{"num_hidden_layers": 13, "hidden_size": 256, "num_attention_heads": 8, "num_key_value_heads": 8, "head_dim": 64, "intermediate_size": 704, "vocab_size": 4096, "hidden_act": "swiglu", "norm": "rmsnorm", "norm_place": "pre", "norm_eps": 1e-05, "positions": "rope", "rope_theta": 1020.0, "rope_fraction": 0.5, "qk_norm": true, "attn_scale": 0.136, "bias": "none", "tie_word_embeddings": false, "parallel_block": false, "extras": ["some layers without attention", "local attention windows", "gated attention", "value residuals", "an embedding shortcut", "skips across layers", "capped logits"], "init": "normal", "init_std_qkv": 0.0342, "init_std_o": 0.0, "init_std_up": 0.0342, "init_std_down": 0.0, "optimizer": "adam_atan2", "learning_rate": 0.00153, "lr_mult_o": 1.63, "beta1": 0.9, "beta2": 0.98, "lr_head": 0.00822, "warmup_steps": 263, "schedule": "wsd", "decay_fraction": 1.0, "decay_shape": "linear", "final_lr_fraction": 0.0, "batch_tokens": 32768, "max_seq_len": 512, "doc_mask": true, "train_tokens": 350800000, "max_steps": 10706, "dataset": "wikipedia_en"}
Each number is 128 + 24 x the weight over its row's rms, rounded and kept within 0 to 255. Layers, rows and columns count from 0. Numbers have three digits each. The size before them is the row's rms in percent of the matrix's.

# layer 6 MLP up, 704x256, rms 0.0794, rows 167-175, columns 0-255
102:114176122086114123127160148101140139112120135122120125158129119135088145097129128146127134121130072156134115160150136142157127113125118170150134158127106141120148123146180093187139106133133103099128099125126156081125160132157144137102112088087120124142163123149101123159117071108162148123099177150124160125117154128146135131126160160121140106118123141121111150113147183103169105131131146139123169125113107116126067093138146160132085122142135147111051114146110120111146141176124132110130127125132177136134092109045181189125105123097142137173162128105168168134119115134075127147139088107135118125134132106112160151119111160116115105107183165133130126110134140136084113151115138120115148111135100113132159138143108141114103138133114129123119176116143127135129129120140187
098:159131128138100152117121115151132137123097111169135130112139121125071152171138090162099150125129089137176136099123114118166160146152129113156119151199135125136085105131157106121075134102115112150156104118111106136126125126120140111160134124128095128116119101082163097116126149120152141143141127128155096134131129088085100079120124177147134138128098115131155148129077118120143195156136179126085149119101126114134140136146140152135127130118144168171109140113123133128151169109135079160124150128144151158142130144177094136132126137136168131147107147115136143116162114135057126144149192096133162113168147130164150124120140131093114172109145119183160137095122122130126155122140151055151135115112139137132117141100102086117097119151143121142129144132101122115132076118157132
097:110152092111127154104116100093136133121149097098139128114059141102087152147099115106120157152143130156123129139132156157137118087071163156101132184166122114151157136093109110146118111107137147165118133136151086114123092133121125143119180128133124162175129109129143159137132124149140068086117144094118112141143132150106147096145143144157116134119127124130097113116127077078091128151094121087147142162141130149129104117123114125110077118134143153151141162120159081127133108143103105127117093142113153084152133093133095139135122103182085121123136122112134111097127120131129169112115104132163180138136134126123147088125131122101124129135148091117124174111127131076175151181097120108132124112108145082112161149116143134143139129124169121114081097115110132157164125081085138
084:185046230173087063199163230171172079122138166123109113116097147162151126120091110101172181091160116116154136113106137144117115163115129141152100156120146109144142142111099135139123138163121128153080122126078152125144167138137128127091153121085113155115161138126130118107135179132089121164148142104123129113129127158141149132128119119123129141142120115133135140117138122156143084160140098124119118145097098100150123099133154122107109139131111159129141129111117141132153099138148130133168123142127131152126137102132132126149158141130165102133126156126126147126156133128115130127116110124099102120167091105126115135132156106125131124120140151136159147150136163136130133117129105118118159161150111131157128161134126150144110145131124089170135134124133128113132111117112116
098:108140175138136145141154108116070140125159121106161106120146099173172114188085124112136179140110176162159132112104122087105115146120158097141119165104155122156096126153113162112170145082165132119114137118136128140133108161124130131105130136125187136124127136113109139128102146173147150108140149145113100119140146123118144112148144140155143107128162150140116131098110117141175178124144149148140097132122143142151152108177094094125144124106126138128128132148157171160124109119119099141109137112133137097138075156153131069090101102092162150166153142123123164149099117163152183113119087089076121131137139120126138106130133148133150134149100124143122140156124130104102077174153147101136126164122084133109111137141133112151103104131115065122137128103152137172123103136151096
099:133080133130127134135066120116119124121136120106104121150163111191131120156130131131119116134094136095139132122125118160127124091149174146083120131124125096166154149153133106104207119055130131131137144112124074151131149160166126163112092151124122134155135111114083121113117152085163122156195093165142127144112170126173169117084175168135139137145146155140128088127110107089127112126149121112123111177125166128127112109168145142131121171147127062096126084113122143150124097120107139125139108121156117117110105111143156121096097122131134092156126088114156122133099103164118142111172176142132091141135130089118118111162161130117097160114145131134121122146134099130156133134133129084182111103101128147124135146141127150161149138097119115122139122118112106157131147131136135
103:150101127155140121109102119094154112136143132081131123111103128097098145160131154143161122143126142125128145111120153133130155182136137105086118120112152152138153113122103178088135144082137102111139095166165106119136124113171182169136127131148145148129085111156127118100127106116128109128128145149139145146123102153122145125128156170097138145147112135104147137099196073104144154112177113121160106111086093154111117118110132151175135159113146131150115095087123150164140176130116123134146127142093117107112130095152143114115098121137137173147100108102092122110173134148088117163105143109088140152163102114130106129125140141174131136096165120132133164095121118104133149112128092095102092187199156110132135123132114164117116135127144119124165090111132113161127164143184141
101:100162119111161118124113133124107123133178151114124114110124165141100125119144100161144096131135136120137153135090101135107151129124096111135116130138163127139148157146109155110186119151086110094124143122089098122149113103135096109088145139132121133128133109137134160111145144134117124129094169144107137157133129122106077126114132127117139107113108136139093101121143164139085154121149102108116134134111163107166141112123130138090160114152118120122151105202071177165146114165193106116121093104157128109121090117160128070098079117132078112099121107109104123172147110143092158077157093110102132163095129106143100144116096151127112101130139093131143078095159163126141175128143113150143115135156089119124124142094104118165092122153102122127088148113137087126127125174120146
095:089131114097124134112112125130076158100145083113152123116122132121127119108125123081140089148149128138137148125140142178157073125166094123104151126096115133141115133120200108100104096116165129117152157147146098111096138133137117149124144163129101106095114149151184151134156120115129145099141119160141187108093090120146079171108138132128143129134135166110110141143101087162122109130129144132099153148124112139129128115132154094190172162116186160090125177095138073121156134130101136132121095138150115122108142139140101136090102159104119096131119146151121173116133121135131062121117077147106105115109163172139108113132139130146133123079136092093110130149119119117135136126158128163136118116118103154121133131137100128150082142118146123150152119153144124128180151134166165
# layer 6 MLP down (transposed), 704x256, rms 0.0788, rows 167-175, columns 0-255
100:126112108154128112112133126146094109115134101137123086133150151120159156102196148081118119128113107178138125132152120165111124154131103129150122154144108106101133178149144091104145146112139158145097108139150052102127110098149132120107121114075148125115133107159154125152132109118128112125148125103164109123146157150064105088152135095114126153107135163100112148149160124121148108093149130098126137125125181095197147080152125188173121113094100113136121156107135144136127108129156108118112154129123139147142163147120149114086116142119106125071141123115102117137151161156151093151137135138158138146103096111113124139093117161099110109143081181092136108172134145131082143129124109136089115082131171138145169145123156149135108154158108110136102124124152122128113117136162123
100:123101140153119112085086129131127099127130070137114079148119127142148092138120120124146115083146112119103129132108068084099096149113145135136115146140121147131088145130117127155131134127127107170132140147083127099140107113120073155133147126146152194167099123159125139088103141108127133125135107138129142133144124144092108163186128169107137139166179156134099124132128121101129122206087165144121143124108148135109143154180157147090132140123105154168133136144117138123093151119179132127150106086102157075148123166136137122126179141119142102123136156114125117145094099106136117117115147141162147161144120192135117152156129184093140169166137137117108115117118119124131131080121131116138137123121110137128162173145104094098105120139110126106144152165146114099145109113143163
095:123168094124131122126140098085159117111155160118146131142111130095116138100123111092135174090157130115087129152118127152138113084117108121152144138072170155154176094154089149111154143100120177151100138148136106089144214139100147121144100106116144123120091134157116123173145153164123114091161117100112107107165149110076111091167111125131157120190129141122104146112109115122132157114155140133120135135137140165123123111106136133137132173152148123104099165102148108097107159158153116102137168123140110163114120130153160105119122111162141152122095098138114132118137151092157129131134151126128161124181118107160136125129091111119089123161127073138115118070147136126102147123094110122106117117119115145132184121142118122126157171146158150103120132162104087142145117142119127
087:124110194215132172218194255191150130116098134112129144102137118119105118160102087124130140131126162123133126118148132139107154124120134119154158157104136112137128118132136124104137126118109153131120123116136125125114138115141143125143116136142123148105121114121186116118124129130162116104138096159139113124118158112138127125150124119144152132132130159114113152148120112159106118134131165095111145137114136155240121107106119091140162133137139140123123141104120117143126108123100125029132146134118104125148106111126126159115141165110170115155125114126130121130135116119147139153131159154119103110141139101133132120155147146149143133129153126123101131118118152148114105126114120100091152158123091123146145141141130142133131141101113150130118160114111131149136114144119150
101:130127121135171175150129157159110142135097163129090171108133134167119126134116126095112131173108132136124115107138187137110151119117151120085101131108112170100133125108126174090106153109112149109100116088115117127114139139083145109076115147122134134170126127119140133114127094143150136159120141176100097096142118162147113154141111103116148149137149109138128104096126164117119109075170071131091130174119159116102135106109141094168129159121167128161132095119214145161094098157136120155136120122137140118118103175090142118135135179132133108174157117090115109129131158105165157112080131109097083135138135122141126145122112132137156131113127137117112132149134090158097092167157113148107117119144114123097126119080182144126113096153133114126129078132121111142120110128144140
101:126127116121118126129145121150095144079155133110120112121160133156147090111146128111135116096138130120141132123140092107066133116100118119108115116143120102130132123192087107147149133098199185127143149123103100105149133122133106138157117142132127134146171138137174103169113178126145070151133128150108118108125129067173155162129147111128129137123114162164148104139153146120143191102116098110115148148101115127160143102082120141094159125149165102154117109203157129144099158118137130080129157135178138131109112166113113143153117138201140121124087120111106130151119149125121121132152150149135124123095122136150100112103112142136149143131105127135135166101103132148092130108130107126151096150129099128072131138142132156123145121070116122133174119119149110070136127092121106
102:129106112132185102128144138138140124120110131121123155079116132133139129127106127128128099125144151101139149139156093148129148118130132154155140129118168157169128148133097139069142148133108152146131108168104069138155156142111147179113125136124143140158094124136085115115180116103132155152139085151126120158119117152202119106146151175152098091121073149142118122090170161116100116135109157165108154129120112136121124121155148107128144107090143151146106099167125187109121108134117120203084116105147120133087148132148123143165119099111136070130127099133128093160122160167119114115190128152137107145135103140104152144138136119098111126124120138143128149098141087128171136125146128114111152153091143162157150111190090117122125147119142139107113165126103106157142151132099107
099:125125147166168102156144133147164129162123103128095117147122149103136189153104132078117132131134143112135099126125125149133107125176160083147143147116132149125115163132089144107134154116122117133194143123158164123130119127086139131145160146147140167165129151145121147144159151123115131139114113155128170120155111091130078165138143128112112122131105091110122147105129105114074113114117148168153106109121112121096112113170114143127171111160082140128095095115174158093134173127102110134118158137103137161108123176070124126128089094072143139108159119139178113101134174159137175115062127172130117136099142112115156126131191144118114143160120116101116153144169123147117122182100118164110127132140151139133128148115119114123094114140142132157160108129143119150142114150139120
101:136142131146112132131168098161077114149139096140133090130143190127107114140100136118110135088128153080114124128128126110122110177105134141150122126130141150125113142142140151169150107135165108105135127142112110161121117133131172154116152118127083094095163111084097147092165097138137086113123141141124132103115133184091095113108098153169143139113118110112191133126119168143123110092120094106131134158106120103134145123090123138163118112141139091132098159110126172119137094138141112075122141106157131095174162091100139132132127115114150133115090091117111101175114103154127190166149101121092097178145132114126136165094133129120156159124179107169106114092146109176119128113156113127122144154163114115136081120150132134154116139127121101088121117094105116150144132132133088
# layer 6 MLP gate, 704x256, rms 0.0842, rows 168-175, columns 0-255
101:145129124143073113130148112135136182068144134124124125138156123157147131118132125107124134151125138159127117102137148116120146105133089153108135112137113159135123137160112118136146114108129193097147178123113115141136124157169150049105118136111173152182156096076129120155163082134108110088164154122107105124127134146133100091125132100121121137141131163132134123135149160126119128111128139127115109122171116132125121158128134092119135098109101124087134106155130200096093108122125140116122098140137157214109161126125161121161121172120152118129173070110108148093119164094102155146082122100151134132114160142132135098157128135114144123115146159091156114146133082135120119116104130125156109108108139122083131106123137126145145072111187132117100134118119160162125155145133131
092:090142119144108082123110135134152160122154129126120157170140108126113101154125152107157178150143106129111151121119079188094145105112133180127127105096121149095150168092080145120130134130125151148131192114124143110181094163120145096128119104167128144134123117146095152149106074143144112077135178138127100138146147127132151100133122146141107104105131144119067161121121083126137132121091152119194147156183141125148149103090165125151139074116135137126135162141121133137121110160074118096065139122129148131151113130147076124148080130113127126110131150089131112152159129136127150147159145158141124136172128155144133128132118143134122143158127156132120159146121120171134145119156134111154170141108119153128149103106110106104102140135132154126120109124088118099127144129075106
073:087174037081170116076151106150098160146117084098150140148139104099110150128149131145085081160128170145127137142147145138112143108120156145157145139100120137130093115168147155102110131125115137135113143102140109093101084116115157112138078142139126106115100114153153131120123088136137116130120152071113107122148165119111080116167101159132135129096109154094092112138119129115132148129148167094120101087127158111132152132126143175165124114133117129127129099169131166162108127118118121135071133104123138111168122149109161104120133106141124115127170131136125089119115109147125123110091118138164144161103178113135164132115112159118134147089150128171054113153149146133128112116121122140133087096147134123118157097117160099118140099140103125104127140149160140150104097132131114
101:138123100133143156132146122122155147110098148134203137135135105089149159107101186185112127114147115151114121127148105111112146085143126147112128101124152151108084126139142132123157148155160106083112118080112126159143127148108170139137124146144095118173127085091128099097149139102105141165144157151129148157096152111125164113089131137138139170086114075128152063073111122107132153140141128136117124110136109154152135138104140155108112143095120151123142163124097131075115146069160115124116118144099112145121167128127120143124110147138143140136090117109105082114129148123137136122119139132133126106075123148129091122132106141113117148174097127116132123148107113139108172133091158138138103124142115157146136139133133094099116133127132192169065138116157180088112118109158164
099:126086111157129148130088116126108132121164154118116086116088118139118127160097119089135132144133139109078130118111140115179123116137151135149091084121105158155134158167154175154127132126161117139095134123140188124126108170132129134173072125156160071139143125049129137146114138099146132123116114121140090128127153150138135114140121143105094105098097104120084122102142145136105108106138114148167117108110138096156144125097152121113092139081138116124115122171112146174154165104100140123167124140107121147075130167080126119126144134128142129074139119141118129099098158178145097094112119126172177135143087130135121124132133091140125138145102127077125132115139100119186118141121111093195136086098124122098139135151143108148093135127151142115127119118120098131133132109144113
101:148115125154100131133126151176132174135141078111125120151165079130122156119149143132111155105132159132127082111131146079149140124158091127119139135130107102106093130142134144151110102116146087102140092140124119121093142170133143076116120116130120103140142110111137134133149099114126099131124107108111120145120143137102150161144092147110114135072091116123158100108096114092145124128123113156138116157164160126149100145137104151127097127137134139140139162172212123153108122120148166124119120158152140100118146142115125141105139086192131132153178143169155098120089154096122164130070150077148111110132116101122090144154124106154128130116138141142122092185130142109174142112128134143139159115110155108081131117135177122101096125125162113196120089083099141130129140111130144
088:116121114137120135138094118117118124152108190141145096152128118094137130145161116155131140110121162127146080129134171106119090131130146105130142124140171118135126134106149125151098152103152136161154151109132147115099151145113132136148086123099104096152155125082142135113072164150118114171132133122130146109133143159101118110117108107086122165137106073141116102134125106086124106090151102159170132161128138127153117125114175133074106160130122139134140130138174120146156129142134168127150129156117123121122136126101112119107148134199120149150165130136157141140106092130117120127109180124167140098138123153152090115182127083165172124172116158147126154151090153145126103110119149092115101129069107115138131147125127121118183136057129125157141099143162136128068168133137159
098:119070108142089091155116147124125160084156125118150148138132106132147094132151126140155092126138146138115158109181157175173108076147130118110156131118078156108124162156169160109111094150152125113108093146109099147143104161128118104119115159153169133083175139118153155151142122149121145070126132142097148136100142170167145133102115126089119121100122146132121132142103106100150127162088126131104115139122103140135137104134163119104163148103128135124121130156107120134129158138117195097100088156148151181116132150112117152075113138114160102140159144111131165114112114097154099094119130100125127123093124128137128121127137164132132063113140091079108129134140101125150124119140132127112100105119150161097136119190130136105131078120144122139133137183164121103146144143150139